python train.py --n_layer=14 --rope_fraction=1.0 --init_std_up=0.0442 --decay_fraction=0.944 --decay_shape="linear" --dataset="wikipedia_en"
Each number is 128 + 24 x the weight over its row's rms, rounded and kept within 0 to 255. Layers, rows and columns count from 0. Numbers have three digits each. The size before them is the row's rms in percent of the matrix's.

# layer 7 attention value, 128x128, rms 0.189, rows 20-127, columns 64-95
100:140156161143132136088139108137158152097129133111142123153152165157104156130119147149148139102169
114:104160113142167161151133076088142124153103130089067186145112145160116134161119104109107121155178
116:129138146155159148126123136141170121097131163130141137077106083130105107148149122114107144148152
105:154135098117091113133114084125164110130115150129139139120110120140175143111072144111136096145116
101:100140100104103092147113142144114133132112122151126120134133115098158104166121126149107068119163
102:107177110135142123083093118093106151114123109145116118154131113144111105157143139109127115155162
105:134158123139109118112138132115107128132116100142109153098127155129119118143119161116113095142126
123:128107116146107159158126132125141150127128083102144133132098109101141132146154096133103127189127
112:121156131103109139117191160147148130206092112116143116116105116130146124159154159116128125128174
121:112139107130092133089082143137075139057151093158121140124117127101176135124110143113166130137129
091:134135126169119124159188056112150153126137162140097171105173129127127121166129142114131088138198
107:110159123117111082098133124174091174170110158099135088108122142075134118112119057151108138185084
122:145144154123090124115107140131100114121137139127147118091107112109110186121146115145168139121123
104:141149114097170143109133099121167139142129169118120117148130109188145136129158088126103155132143
103:158130100139146153124122118127114123106146124116128100148146150141157116119160156117157170140133
102:136095118146146084100137117127092133134091134084098104163133141127110064061114091118109123157108
114:104126147161126077122115108103108122167095136144111151141132118153075138122131141159141127186138
119:119145139134136100147136130128134160161132105136153110145116148108176132135131094163122059108109
103:152106131123155154127175131167104129124117136122122151119159118130158066169140079105101150184169
103:111146105132167149128122134125094087133136112144138092162124126119129130112144146131119138125081
112:112155071112130085117158118134154130113150122165121144144102132103099151133142144178134127146114
098:123195103087091089105147114132147151144122142143130144119103120136107133109129109137125096163134
105:134164149084160121117161142096125156098129131176115117146149104132126134107150111135188134109113
108:114096170164123132167158142094195095128100082101134085109132130127130137160156108135130163129101
097:126147113101133132175141087116135113151134099177083146088136136144106157124152097140120114099103
102:107169150136119142136148156094140122126136147152124142099115161131132088137101117150150150137112
102:113136112109140144112106120123105098143110120167102114105123135142109111137147166144114125119140
105:130098123081115158098097094116127117146106109192114144139117083101124086133149121084109136123127
115:145096105123131095148127072150086147120101144096139144162158156138127139133127088149130121111117
101:104118121132072114157149102178145112115161130102154147111120122122153102093122142159135092104095
111:151155153103116115137136118141151134103132108126118134115109145132121082166111110109163086106161
108:109101137128135135136119089150146127097161115108144078148121147146129166123080119119116147155113
098:141130156155124087125147161164084131122128129123116137149142122135152111130158168101103128107097
092:127147126136128110129078132067111131105112136124137097097159138093110155112094109103142132136134
109:159129184134137106132080114178132174126115110133126102129131164106070099138096145140172105150138
094:093179104140098123147107143120087127115068147117117180112101129178096105164147094095135146128132
096:176105106118170138141136110114123141131101135108117109187108145104147128169149073124114163144192
108:126085079117150141094093123095120101144177109096090115122152129167146102093105138098122121134134
110:123110141116113129167115117136139113121153137111109082052117099114144106108122165144105133144143
122:134098153099170152131104163153088100137127135092147099096149109138141170137139139132166160155141
088:145105140099099108117055144162125157138126136097147151108116105090120081154089106117133143113118
106:131141094075130131150118130126133118167143103102143132136161129135145162143109154106099156106149
118:137133112128128116151147144140119153149120114143142125137136128089149124081116135090158106181156
114:120143121179105126163113130114141122156134138133109134127149162148108110174168110134151075123105
093:117120095134066124105150121134099143112116150091134121109110148104130100114114139095124104149129
103:105102108141110140098116109109126066103085113144158111143095104152143089141125128146113147114156
088:149151111115177128159145146116131150131138102129151137134126103143145124099157123122114115107139
097:136149126129159102137146116152170186112151150160118141169152131128167158135142163170130148140167
087:137159113109122134148107115135132142190125115116157100104127121128105150166151159122153142116120
097:149139107139110130092090082126103116109084120116175155138113160149096155120120094147086111115154
085:073139141081105167101134105114151101139105153136112121134133100110155138152095169123125091142132
084:136134132154118168131116190089177124148103125124148113111105174146109127114122140154125180107144
096:160143172111149098129105101149090106125103155160086116130176136072118138140147112123104112134164
090:157070120157144109130121146117103098107145140129135132135101098157106107100145079121116128122149
089:118107130128115124124128154125124141153110098144100101119105117122115096151166144133183126094094
094:119131128113126156118129161149153096116096148128122098138100145091120157130102117138134120149113
091:129118111115093129113182170125086096150125115158097133126126141124138118116134108119110147097104
094:123121128167148140117146084118124114160111099134107172130111110123093086160160129124095133139152
103:142129173154167099121112113126121089127089157122117140129141090113109105124132104130090134119134
089:141150187128098114139128131184180132115151126120132105104100106120100152084108156129135127161134
103:171133176116185115142123118105131110089126139146151125157155163133129118148135161150131099140113
083:066131135128135104074100132141149144142147153114081104139138153136159102121088112138091120111132
101:140122108152100165132110122143103162143122130127112117105120168130135119167131139135128139124129
087:159157091086144157090132149099073118105110124146124125091064119146150101114186118114157125123113
085:140151132153108131107184121131132130177131093135111139123151126108155059109145090098128150134128
094:054162139133169125134102131079106105124091187145118144184106149119122119138118096155130165102153
101:129135152069114107122120126119160153166146156125171116143145139159152149067071093146095107156176
089:146141115130099140162107123185091119139145124133144122137150120118149114097107121104124115146096
095:125135120099112091098102133131079113094102090127139146098114131119145123091129130133121093141098
088:140166161131107118144128137113156103138152129110134121110106111175168108128179178112071119155096
101:105138137132137089120104122086121145161154115126146161135156146150159122116156132148137126148101
098:098127147139130128064143093114115123103135133119118104125137093115127127122073124113125097125125
091:136073117124094119132120120119089147103111118146101128155128157134109127129120138130111153129117
096:128097138113126101052097133137104112120119149125123168105163115135120169136138141101171095123135
102:111098130115112099162113093096106085099090113110083138121145112087108128152127106111116121102163
093:122105117091111125115134137099127105106106108086156147085128133133128156146109139135090123138076
086:112144147135124087133145095115137162119109127102136101126121125123129119098110155163128138149097
090:143136084088114158117137132107124122168164166122134164121079151124124183102183132144149136182118
096:090129087206111119111140133133111105092137175146093119106124131134154171146112104097169127085133
098:145121129124082121149113151117142143125187097112157109138130145145088141140138144098108138122095
088:138192151139163128174155103126150135172112108126120123110120134154117105137098131130122100109147
090:137104145154136138113098104093130117107155137126136151123144143125164163139113085124097096153102
092:097150132134158131162134115138146110136110066104133134182130085147122137116145116109118127112150
088:094118162149147132104211107160106111139136106157094134100149135129114134132109152120134154128104
087:162074175155131143139129153132119122108098116111138106115143156136140095119124162143104124155162
087:128120123102130130120157161163134141096140136148162124137112111162090203092176088129168126145131
106:093128088115101112146133136091103095103109140089110141124145181109126156140126122112141144128120
085:124077128121073128136098129103086134105107137159139143119104112101131125140148135123154123132107
095:129106137086123137133153146127101119129126128137122107150179126155080101127091167151140140137124
095:183132106133152169158139112119127164123128120117119139103137186124127153132121095141107095131132
091:122130145135149104152124122145149146114116130139116104155083082135115118143123139152110112167100
097:093133118096158146137124154131065116111121135185128114093158131129153082117144164082162126113173
102:131161112112120132137171137100128134091147079125071107077141141162140148101152142138168137135080
101:127123146111130100121155114120157104106146121097150132120125152117140172140121120115136121149110
092:081132128159117165141076151058134147134093087153111140108147134151121083137131119149136093101123
083:146122142130129149125116065127111110097149132114145141123122088126127106184148118089138109129124
085:154138142143119113126095121130153169129154153108121164133125142189139150117133129165133152134143
090:119152139129116134143124147130119153117125140110093097123078143138140136140126136144121117115110
095:085124100111079103140125100120115109119159120146083108130142142111117156134143114133137116163134
095:119153102085113124127148082132150127103132144125132080131145126110109158145059172110151129137175
089:087128158132153140140154122086160123135114102107125084139162118152127161122109153144106100130135
100:126127105127099110118124127106058142138105148147122106125078140121120175089135143130144137124083
097:093102102111134139117152109115090105104121142155154103106133129134106104094075119115159161123120
101:124127151132122119117165152080141135134122117101137105159109082105117128141116139141152166108144
097:126135111148194149123141067137154138114115124109156130119126124158115131108134177146117146138137
087:103100181096104150105147148120135113097116123130127108115152107078157108131101121111150141135104
092:087150135138129118130097098134168125144139137146116124142099118127134184103131101077076121130113
094:140130170162132119141126105117105171112114131128126123140191145128115133120125111112128119100162
# layer 7 attention output (transposed), 128x128, rms 0.116, rows 20-127, columns 64-95
099:120131117132095137116115112124107092138077102098086139113120116158094133143104112139106167115105
107:103095183134112147106120128111132129117154102158093119113148121110163177125169081108102177094140
124:131176142107120094153133101137098100153094112115146136113160153144107151062153128144141116123088
106:141112132119142119127182131082112081123136133155108124145144143141095084154144118124125141116125
099:112128136150156092129118132153083135147147149100160114137158158126090125134064126140120125150143
096:122121179124097115104158126168134147154121163119156152129138155167149152126136119139115124110156
103:126142108087135111112135143157154129112157143108136134135122118104086127127148094148145155153154
127:147148129133159153102134127101125112122161141141119153133142146131119120145139129134119136137133
120:087132120163132174161119167109103125156145131133127117163181141151094088084140096110149168100162
124:132105132133152073132120124120142148095146129106134156138145147122118083127136116105143145166151
102:131145152136124153133135092116145107131099131145155118113158153133131185116160109108064107109130
105:108142153141064157152117113150109161075152123132104117154126134099112081136144120161145128159123
122:121140111126105160136115126138125113069097153113173178149098157142103114159105146129118090178139
095:148165142117136114107152117122120114145109139151144127155138144138121142129169108127131096127121
108:102139184126120113099157132123128108123115153120122128131162128150170127140086122152129157137108
099:194133156164107136116157094153127119113126128142076150146089090118170097178135143161123134131124
115:118142176103085099150055120091128092118083124143124119140147133141157130154113146161133128138142
119:124110166131136167130148141117123130101198137117146124131129121101139094125121145109123131128121
107:123145125124137135141138139132140113138157166163105137129092167105137194113123105136116133151133
106:131078139077112128088189146175127136135148140102131115091135108149115097121178112088170145124115
114:137105132115153124159124130128133123131115146118143149075161126143116126135129145172137134116112
110:142107160117112123180143141117145136094182153189117132155148138162115073108141142131118144132135
116:164130121151119100147110158158123149123123147136139150126051126188158104117147122118127119106115
103:180160147164103120151118155113155094078154136112084136144116118133135115141142136121089148161122
092:139127139098107124142111128133126114116153123163132080143095137151108124146187123120104089149102
103:099135093111131157147115103181121105127130114121142125149119154116096150115155169078140088132110
092:090108111097172104109097103131069104122096129121138131109143157173082126159148143111166114156130
114:110111104107112097093144112136130119088132131111140121145118176142090145118121151149135109125116
116:170094103164116115137105150135137135134118135126113102114066096102150140139128094094128123125130
095:119138100173129126129157120117093128092160149113135071110144133139151122106098149098147105106124
118:133094174089113112131091100128101101129139145138133139152153158134112162127124079139152168126135
110:125093107117114149107130143120116138110108097113089147075114101148128096150088111072130196101122
106:109134184096136114113145104105111127093145139100133095138152101115135109098148167167174131153130
097:092165139094114090080147116114123163128125093102145161143090125136091154148133102138129116114115
109:143125204109109094148153111119153122105086089121142124150069084100099139140109123108118115137100
090:113125136128133080134097131126139127107107153150106119105144191138116163155171153113094085082154
107:119125111096116119121117131123173116101144148102110150126164167098115135156187086107122183150098
116:181154125109099155131136128105120134139136153153153141129122134100141141124069125103174126104120
104:121127098069154067133164112129136117132170135128092089131127145127086121135143143113180138139117
120:099132133103147172153106118102115161127114113125120190125156100109126163144120098137158129155105
092:135093132141131109143156116122093146146144106148126156105105124103087126166129142138138097164143
108:105151116120118132157109160130130102151108134152140138097144117151091117110112118156138142179159
114:117156167135127116105157122093102147154073148146111120100116142129138126074124131155145161126159
117:117166138118149161138156090172132105121094122118157103160139187143104159159125130167101079152064
100:104128119095107121138135128158161119097072151096114114115118134127075126108126153100111173127106
102:129137132132119126091160135132129139122140091089135133176159131147147102118098099137135094128115
085:182133154199143108109130089117094083146124131127139165094133107117107142104089143122137130112126
095:127103156145124117118103108149161120131133150121108115087117146122087106193107159075130125141131
091:127137155118127117099143103131134125148119129143128152105160099151111148137168119118089112138106
095:096184104129151162125156143116135142164131132103145115108162111120144106108126145154099158104117
081:166106123112123095130148089132115119103142064110125127103124118109115142117158163135173106114106
082:119148127165131103129119115129105135072107116149128158111173161109137098108156087192131094143136
094:138140130162150115121130112151134114151144113129100099118117114148120143160136128116134154127157
092:089125138149117135118133101161103130135112151120136132183126116092153119114122143150128137155151
088:122103153088126137185164140120117141083159160140175107105130079136127144118135157127106103124113
091:138144108134111150129098046123134094135148120099144175132121162116152127162140123134142121108171
088:092180148112124173183100141144108106069138132124132063142132162111153118122086123142164123128136
094:128109084142138083111106102145117113106099093171161173101116076153138129137111140110128087111136
090:095110111105108148144110107129130122089144143136158154141134153136110144169096123115160108136123
087:112081136115090137060164171105118146119148140137105144160126139119136148133110145108133162134113
100:139123144126108142110130132116084134109141127149085100149106092163149136108164087127121100162175
083:106144100100129150116123110149158171134087150161145097146148126099169124118172146147150155106142
095:165143153127173125207124175152135131126080114122141148141125149174099108102102120133149156102151
088:102132151164132136145154155149120101082112073119134124178076114107139117071106161141114110126100
082:093108135083077135132105138108100112072129126165116115133169149124108076089105152159131137164088
095:149136095105087136154155107146166118132118117132124142102108134183173121117099144150146097124126
102:111145146104178103131152081121140104104136133064164137101163168107115107187147113153084152109113
085:141171131121104115107139106114153106174135097103089136103104186141116145138164111119119176140153
089:094164176114106096090121110164134171155116145165098108123133149138144128083115109123096169095117
084:096128129141138091114144172164095114113149130114106121152129080145092122094142146100146113117166
089:117128097129150072094120120135106118126146141054129129083109136143127132131151118107146147138125
094:152128133097124104120155130132133138144124151117131118166102144129121108124168148181117142088141
089:093154125071112119154135119132139161154090140133153133109147119126162129122130128136150124132126
096:126089139110114142101138114120127133099104119130125154099082119135095110155159143136128122122090
098:120129140102140174109163138151147162118090152156189132156156132163127127126092154119161113135097
090:140130137114096097128133118159112124138162149100098108084094123138137111135146082121138169092092
090:052108128153118114156080141118101106123118085160150096105143106161124121165146103090146143107142
087:140097132156118167104143118127135064093132141089100127135141141150120093133135149111134116124109
087:129111111118098145118138150082098154148102100119136160127141135106133119127128183147112159116092
103:103124130109118106111110172125119122144146133146143179118147141147120142076128117125198159184110
085:127131089162115109136122098131177167104121090158136152114126136152106118145124108127126103116132
095:128144103136108113057113067102155131185103099171141125139110144171132105118132113091130134161143
088:126129150155152114136111137126153117126151119142146184124113123098154126123114142146167111126151
088:100154127119104128173112141105104120123112152162103124117129170158181132120140137138130109135167
093:125120092150137131084109129160111097129086105144080124135131121152129129097148135136127096153112
083:155108125137164151098105111135164131154164145090107130144092133093149099141102148130104165109155
090:135165169104136121124143148116135126174092156145112116147164173116167141123105155134152115113104
077:137133194166150106186108152162168129117106115110116104148129103087126167132119105094178140117117
092:135134093153094097107141113173164187156082161124112084090137156134103147139122124099109147138139
096:091158132155152142142120161134140135115151103122127112116117077141083138110154133130107133133137
097:088154143115100179130130136154113122121123118142123089111124124137157075134123144120086170142128
100:125167151194134091154144115140130135119089155083117142113117068056124112116116138120100130118148
100:112116144177143100114109144142085131159066110129099092137106113126141116085120126158115135106137
102:126122159059095106095117091148095095110133129142133132176132147176131122150172134137113124134120
097:176141088113092099144183109138153138128071150136119083131137105118143124140159122150137152148139
088:124130149143134126126100169154151127150132127123168121132081096122126147112111135131140161113135
083:142080128168119116083105124114118133159119086113112125143119126157148091144108102103131145146132
093:131122110116110158094105140108122154123098119130070094123165136134179117106126141138097128108137
097:125140148103141134135168125125131126096097162137154130136115148134158143131091151103168148147112
099:149161155167151134179158134123131140134142092114132147110120089137108136164129118136153147115129
081:153135087170130106138162089137100142163162117157158124089135145161142115135146149157169084106115
092:152155149146151176158144154169145102094134120119137101113121153123132137139122128157156117133113
092:102176134106097108135148171138128158140113098094107127124139109131161110100108126166124118120141
099:140078123129093092131138127152096101128138136112138173123113101157167098098109172078161083132156
090:144138128161148126136181118104169097123150120132121143152137112124119104150106115144149106138143
093:112150128117099122108141133114115138128125145130166136131141168116138127131125126167105121118143
090:102119170153108158085142141091172092108172113148166166117117136151112141160147114101155149112055
092:147125161151163130138135148120182121129117159126139139150150133113142103129183145156130161150156
# layer 7 attention query, 128x128, rms 0.172, rows 64-127, columns 64-95
094:182143106093165102144113101142129104131168109150116134122114084158142151115163118146080142154153
092:189149134130123126154099120101100079138172134121140129140119120149127119126163158145075092150143
090:166120107125157128131137123099099146137191095151144101118148103128129178126118117091096133137127
103:058090165080171135140135129137134161119103183111081114088074101129156159112133146138134105124172
086:113106159147143139099126149118120136068132057130153174121128141135132142168126110099168120115080
105:120144070130141123104097099132107108131131108123143105135095117105131130122138171132136113137138
107:117124104085107152129135125152120137119136136137136105134111097164116082087121116111156070104106
097:111143154072087134132125135140141136101082103144151157108151123126119143087126110124136168128111
096:138139115132107102106116171154121077103088140142101133128134106157138136094136147100144104140135
100:187133150111103125143131154144133118145150127123120132106151140168120115131133104125116127160113
087:143122093143090161112117088129119159145149127137120110156121119140139145084126124126122084105106
105:113143118081070157117117106141156158125119095115078140134122132133155129146125152135143196114107
103:151093142151122134145111145158123112130104155204111110087108157117187129092133128102098107163161
099:107120115188120191154103097105118117095152158154126149132153154124153133118136120138117137119163
089:122089090134135145150156133116125210119145096100158108094131110158103163106138113123087106153127
094:147134117123088115106117091098125129118143140140102111109136188154133165119123101134128160144115
096:149115140106123128120136123119065151128102131130116138125136125172149124088104090074117092149119
103:153128130149110142166100132156143140112135148107119129099093098120163098109153144091102091163143
098:146154160102123135119098105120138162144163133136115129119113109126123150172134133131133155151134
088:120132127119122156151091134156130099126157100132160133104083193122090134117144090103132078138143
096:137134177131116126096169107116080133095157137139135143134132107113105111132105151163084088118080
095:146177130153111147135085112137116104122137156104109138161112142111123111073124125094171088155163
093:146156136142114156130156137122087131081155157164150132171112162114140109167123148113161128151128
091:125108155136124100140100124093115126125104143162146138099084135111129090126092123141086122116127
100:151133140113142109120099144118142145129156156114144156130112145159116117097149068151122129111173
098:148125116150092087198114117174122112093105122136154122138091162166140138079155117147132095131142
112:122117130121094156098137165118145137114147137132162115140135091099102104138150131098113159100089
085:169101147139140144156147129155134115111165119150152089155166120119087141134159107122138082130129
087:126135182111120145150140096129139098119120114100113095143089110144124130118139156093132042142140
095:141141136164102118118100112161113157094098115135119154147121099116102118129150117092133169118121
088:196166103101125148108102122159187088113137105148106170128119143120096173166147136125100105121095
098:168176144101143127112170161105156123095138152124128111179150092132135131141168133096104140122178
101:094150123101137133135124135127119173141091120140108137115132094157170109075108123145135111132181
106:138108115167120133093126116108160154086154141187153133147113141103182120148105110149105130114127
102:086152140126123130180104139133123126134070183140096112142147177125155137097124149166105132124128
089:188148110112103144167142116161116125131171131134171180145098128172129113112136150111093091123160
098:154149116113129154152086133134112105101108154159109114110155114115115084115151111130139087182138
098:119127114123165150124102130139143090148126182140087135128078131137128133080148145139133100134189
100:114192151125161141134120102147144099089108086179129113151143108151086141128149159072121126122142
101:138169075147131128106113106116117134120146041124111162126125156142076159174120143164121159112072
103:118105118144137115137095126117152122139131144080116144142187109141091107145135116136176079120119
104:110145125092100094099124131128119109152123101135098107133121146129121100082152145124141163121091
098:137120133148140184143120138116123143142149201135124140151085118095136158131170114138132085135148
097:107136114148139127122128089123156148123119105134173121137132110131078145090136140194141097124115
091:102133153129134091135159157172098101151106110091099132100141165135126151051124117148136155137124
105:135186181110107095140118147130125138126080126115078147097137126125162126123126117121127181125132
091:113103123106155107118160119112135118139134081083098117147176098165111130102118166132111121134086
076:089128132155138119138122123136195101157153137114099168126110142112180112135133131099122112145138
103:103114176120148162127145140166182109143112146135134121154109134129114100132100112137091168096136
091:114119082120147164136155120096119087115121095157161101140148150132120130157132171081089115163118
098:164117174075138114077153100087109115116198109119126128119120128144136171143135119126099105162102
108:075098179100091122131112159164134108098085152154122139136128135112096105146149155115124145148127
099:150135119131085146145123128133109096122144108105164128061120085107129135102115169168153108146132
082:129083106117136100164152113103144129161140127137146121082091106144081174124131114096061141107166
101:188100178113156110163123164101134147130125098086129097136118148141130160086165115095106137127113
097:101122149100138117091076121113114079082107112120103168096127099189114118161110163112098134100165
099:137124111113155134125118122126127118120114052127119100107163086148092091126178127114159102094151
089:156140136112101157131141123117113198118149134133125120158121139133137083150102131104128127130096
085:135136130137121125169184132145105147171168111140095135190101150133081155151132115134159131099147
093:125129144117111134142153189082111153115128125106102157151125102107094151146112164165097114116126
091:137121170123138153135112123116139096097155112146138116157152106143118100107118152121110103113111
087:100135082130142105140088106093117137128099128182093116134129149149126144102109114133132158115107
086:137149141109146135160150130124153117083124162129084126147191130130155125154132148106131134142134
088:128112132089128100139153129107114177142135113126162150123156173150170096121158089143158149130124
# layer 7 attention key, 128x128, rms 0.168, rows 64-127, columns 64-95
107:105141081106088135130108069107154140091148111145174117157169117150147090142130116130100155093138
094:107122136152156137114143132146127127153173136131101168094123122152112116111125114117145135115138
098:104131139129124142146134154111146152162123138109128158119148158173083140122173065095110153168144
097:122110142127072133108184130152116126146082126157121132156135131121134136122146135140134120116123
086:107102139129142147160150099139177167100122090128128178103112131148126137148121097074150132103112
094:119120100135127121086109126136153127078134132130118118136163148124116158129126172112138119139128
091:105109127170146124121085101121089122161135189116149133127157110149129117120116069107130172124131
091:104133135142133117140134152102165152115120181140151177167131151118132126140074084136147143119165
117:156095112105116093147132124107101174111110115121120135099109103121110172146146117123137114113152
102:102126155103113160122117136155129130159154108133134126118192130108152130108120112116132174131158
090:146125075092112157113089107135134142084141092127090130128161132102135144151125128136169129097183
106:164150150171138141148117145111123125168134123152150120148116123175125121122100159099123171131165
101:104127134172136170106121138127157153132140139128139112174143119125152137133147116179111147129162
100:145104104092124188133109131109132122126165097104146103139164130064102126151139164140138102124095
102:071100127121203102148139133128140173142109143119122141132134152117130155156135106118142147116118
103:129140117156120109139097131131137113116172128151137141131082092148117084170138094152124132144141
107:136106174137098127096135117112128096173089108149130172123130109151114132129148097107129120111123
097:121110161138107133125087093095120120122112123089110146156119105155105153171137113133150126093171
102:099135117170138127120108095155118111144164088113095112116160111118118104147114115160170115092163
114:130145199135135142123128149140164138100127103145117175115150124135154109130137063164105146123098
099:126158123132140083124112102120145142111142144105131129139134145145099109099137130165118120156131
097:110129117127146133127122136142096152111158145089115116089127108164149110141176133154110114077105
100:126111142143137119161134133112136140128133126156114105116160170194154126087108158149084112164072
091:124136143093124101120097099136132126122171105099141094157136120146094161147117105159122162143120
102:126189117140075090125099134153112097154157167120147118080128098153122116057082141139102140149103
092:111147142123126094100111086148167109139122123171160122103119158192150088139148150123147137091145
110:123093150116161138105121169139168127134154119141142129197130117142137122121145132117096129171118
094:092115140076110085093146163179110151099103072174095144101149094130126098122155141131119123132118
108:104119151122088146147110118133120124186099128127129168171158070176121105108146126095127145125097
102:154056138097080112110104194137130093157195089139103119115122118126087146110122153110168144131101
103:076107116140127151141127118160145123120114135089166118055122119106131120148116137094132133172137
104:112161156127139184141139174151147116122146164117096155118089131147118054156118143137112127150110
105:140113146107139116098149152121079121182144156112185101146117144116122127121126105116144167082098
089:110117147104139156124115098108181114103136153119150108123100094138153138126140102160107132079147
091:139144169146122142118137108101129118128159104130085124087086107131141152098131125141112120103114
091:043136130160090129125140103165108125142109126125113150112112131131114132143088094147171142089146
109:106151179152131171115126147100131108165151102136157148099155119138110148127097141157156107124064
104:126125145140117144113138135144128097141067157119127149118167124121102141086129157165123131139075
081:139127153167151129140132122130093153094140108142155124134087138102123130120128127139084094109126
098:161117122127130092136115140133129171048126133109129137104105114112136116126096164104129157161131
097:095095158106116144103128139138135133123154081175084133107137137140113121105079135132123120135104
112:122141117145145151098159098137162130130178131125149161100109118141116126161159063091102117124183
091:134132113102077137074119138104115147134122094127088119117135155117134087091128150134137153166122
108:112156137123123115127128130117138114140113110156117094165129116110146109117164161142149111123133
097:109139163144136153133178140125159092151083123155145154114156105153130118131119122102146154123134
095:141136138141159125124112119151157161143143174077128118165102157139101133139099130115105183106143
096:145130102074108138126122111117133125123116190139128130150134143120109117129109124191084138130134
101:109128130097091148158133147158126130074105133139160138131110113122101143137146144090175082125179
097:159161133146126124149119142124144130141077110112145081118118114188128146153090121102112131140123
106:138152119098148160118139124111135134062137122138113183134122129130116114111133138127115149150162
098:097104181125104139157108139150115137117146153111103198116128115164098092134133116118110117150155
104:102105145137166158123129132102125147074117136111142134084120135115118147093144139186122114176175
107:133123098089092120085104139119120120112139136130133144129164140134117110092105157151156078124107
104:161147143135107078117151134113171120127116135134094093098130100125110148061091125161130133148116
104:093160151129105180091149131108167173112090112145183140097090126150134070129087106096112113086139
098:108115131126052135102151112133146122120162169180111125152094096128114127116117120074139111102083
092:113105120139116125139139126124118111148166147109142161115102120080130159122131093117099131177102
104:121176115112115132122100129096079099105112128119152162119153120124112132150148062115126111139162
104:132185115145139140088162135126137137166136128097135097152147101178150107111076103167129141132095
096:123101144149117145107141141127152159113121132086110084116134105174129116097107125126110125142139
089:127091127115157142106138152073150140117136107128111120124117068164134103146128153118107099119131
095:141130134119137139119125077115127111107152158185202085145129100154147090140092118151155129095129
104:077134118099159148112164107129156108097160177114128110137119116142128126139116144061152093106143
094:117114136147131128096160116151104100129108150121156111116091096138121131122148127116153078161150
# layer 7 MLP up, 512x128, rms 0.174, rows 0-33, columns 64-95
105:139160112131107174107140121126163141119131146122134118146117154111107103094172159163139119076102
098:117146147130142152084132135180162113146125056127144121137100144130094165127119150139087156136129
109:141102136169137097150125099135158092153106130103112122152128116115131108104110150109153137115111
093:141130151112121126095136167143153110112127122097150088087089148141152113116132140159088098079171
097:149114082140136110143084108128179141107129166078126160131113125139119121137145156138135150116131
101:108112140118150143075149155137100170135157123152160108155148140106125139147140167110142151105133
109:112085147127160144137082111133164095136128122125187114120117097108074172102160126130121103142152
096:110135122147129162163120124111096135124098123093123150129129123186113098118158090131168084123065
096:079174181128139115146084096118077135102118132126111094102127107141111125107096119146096130142094
092:142131141150147113135091104130094126131127133118120166087130151114132129173161134097140141156119
102:133131120063144102140106148145120120123125125114151123136159137153120142162174101121115098119127
106:147090121131117148110158128108112146098101113115154106133100105123162127155146136133178136138128
088:123123137111137140128115167068104111144107146168123128110132128144127114132151131146125126133119
096:129132122135123102144149121103138085139092131152087148157151139147106090107102134138075143169137
113:126123149098131132115154199069115106134127078101116179147120086145119136118130146146110136151148
091:157138080124122140172125124144102117152125136107153150102090129091166111068129152125158128134145
087:104068103059114134174087105148118131134086130119141111126089107164123095074123118144146131130123
108:149081136107110126119150151157110147121153153116106107095128117147158116138109097101111147127118
102:124127107196105122150147145137145144119149135078129140139130155106138106180100130174159145143115
098:135146109113124132072116103111153129156093103099131080091111132096132086101136121118162117132153
108:110161118085115152162129136139126073173138115100116069105124181138125156132131102119123110108119
100:145172134171111145103101094120131165116184103123114104099182120152075154147098156149116087174197
112:140114107156097150112097145117160160138136114136150153117095116110124110109099144184104182134180
095:127106122095160132111145107094146159103109074142112130131124126102161098097138123204139122115145
094:150105103139115152125190101133134113153124158104116112166139053090149102129114124149162129120100
092:118112119150160160098174130157102171128147154122141118133135166094095134158144122110143128127127
102:170143102167136120154098156126141174116141121072100110151092117116161114151150100150132087161154
092:117098143185146144141122126136135138181141110083127125127122088098132126126181145122098079161182
109:099135163139114116145079146117115145114124122122108123152143124111173132120180114115118094139181
099:128128123089129166119130123117068103114145100147132115115113128117153102136097119107157101120144
097:150129123118152115109144092088137106157108125128114147165127162124132148133181117133148092107102
081:112194133129149097122165115135112118152120113146120135126140141126142118125130092161141148095108
097:121091115155114092144120131091090105131126149116124118120118111128101132100118138145126171110119
109:123115132111148104155134097118106147168130116120168106153116111107125088077110125111109125154118
# layer 7 MLP down (transposed), 512x128, rms 0.117, rows 0-32, columns 64-95
104:132111117162137085106111119069098089151110111111131130124169124136117136170112069122117108152158
104:099129087086109121141126116154125145106129106131132109128143128126129174135118116087145174088139
104:083094159166101074129130109127130116151158142117115174144138156141143121115137143136099100047117
090:087138111079107145113108132087112151155116129143145131129130095161125134146148111096154161094096
101:151145130154162161113131150125122132132122136107131144103139133164137124143106148150143128120139
105:106103141116133143148138117126123132125085089138133149136140160163105173133120118154121077141153
098:101152144123118068125119086148110133163074095127094081130115125127148123096119134111093129120119
099:109121177181138127119157104173178121140119118148072126092147124156125128167143118106140144114079
088:132130148127114142064095142137126146142143134112130157144123097115104143101181131111156092096087
097:120124119124125146160151120120126146139159148135122110131135175143061129141125120131080140137109
106:152108151111155160108132112139169120128108120091130152142151159128118117108118134132132161122125
104:097087153135195121101084112120145096127168105123088136113114142141120141125125132114133130146099
091:117107102154118112105177148109096089110166171128096128076163147120116131145130137146157169074076
095:087114100105124167133111094179167156108170089145126092142150152139131100140117158111133110103119
108:092121103097113084151137140143113119104131133128134127171137157113116102150123086139108138106116
093:114090146150095101140182136131137115130115143131100115100229109118089090153139093130101131114090
089:113133119154114141106156111107142142122126140120099117113127134103117117141101114127121150159083
112:111152170163134136132128132128134159118160118108063105114139107125085165081127110166150133107092
093:133130091145133110127133075119142135152113136133141089133119147176163159120151126156120104128097
092:129136123145105178122142097116112137138107161101126102119114116156094130085130099166147149126118
114:145122112154120133113080081109090142134122140121128116124115115120182127140139097123147094161158
090:134109112105182123142107162134097123098148128103137162130119130092161084146158125143154139124051
106:125133134126133122133119124143160145156134122116136097158115153150113128096087122099123125139151
097:148148137158093125117110139116163125115132128157063065110102134100106109150139131132139139155133
114:124101087169176086113107137175090083190099104125147096141146138136138141111134111118116134121123
105:142145129159108132122127120115094109096126138102108139094110140132142135085124118089139163142139
102:154129162146108104125113133152077153111159127086096099101133119122132156107089144094099127090160
098:084137140126109092095198144115116147148107150159164098115155106147119099155140120111130128101149
097:144160142117131123115141103101129102121181128118162117127126152148100211143098129136138141110117
103:142148146119116156130119156164131138138122095137097138144102089131162152087144144108073156118090
117:091136132133123152117124154155131121137141107145116168139126125123112113129119175124132122156143
087:087139086094143113143158165123108132117178134096118137132153127155144097156095099118104136125138
098:093105111194097114161147151129119155130153124160113118108105127110113156141130129158115086122170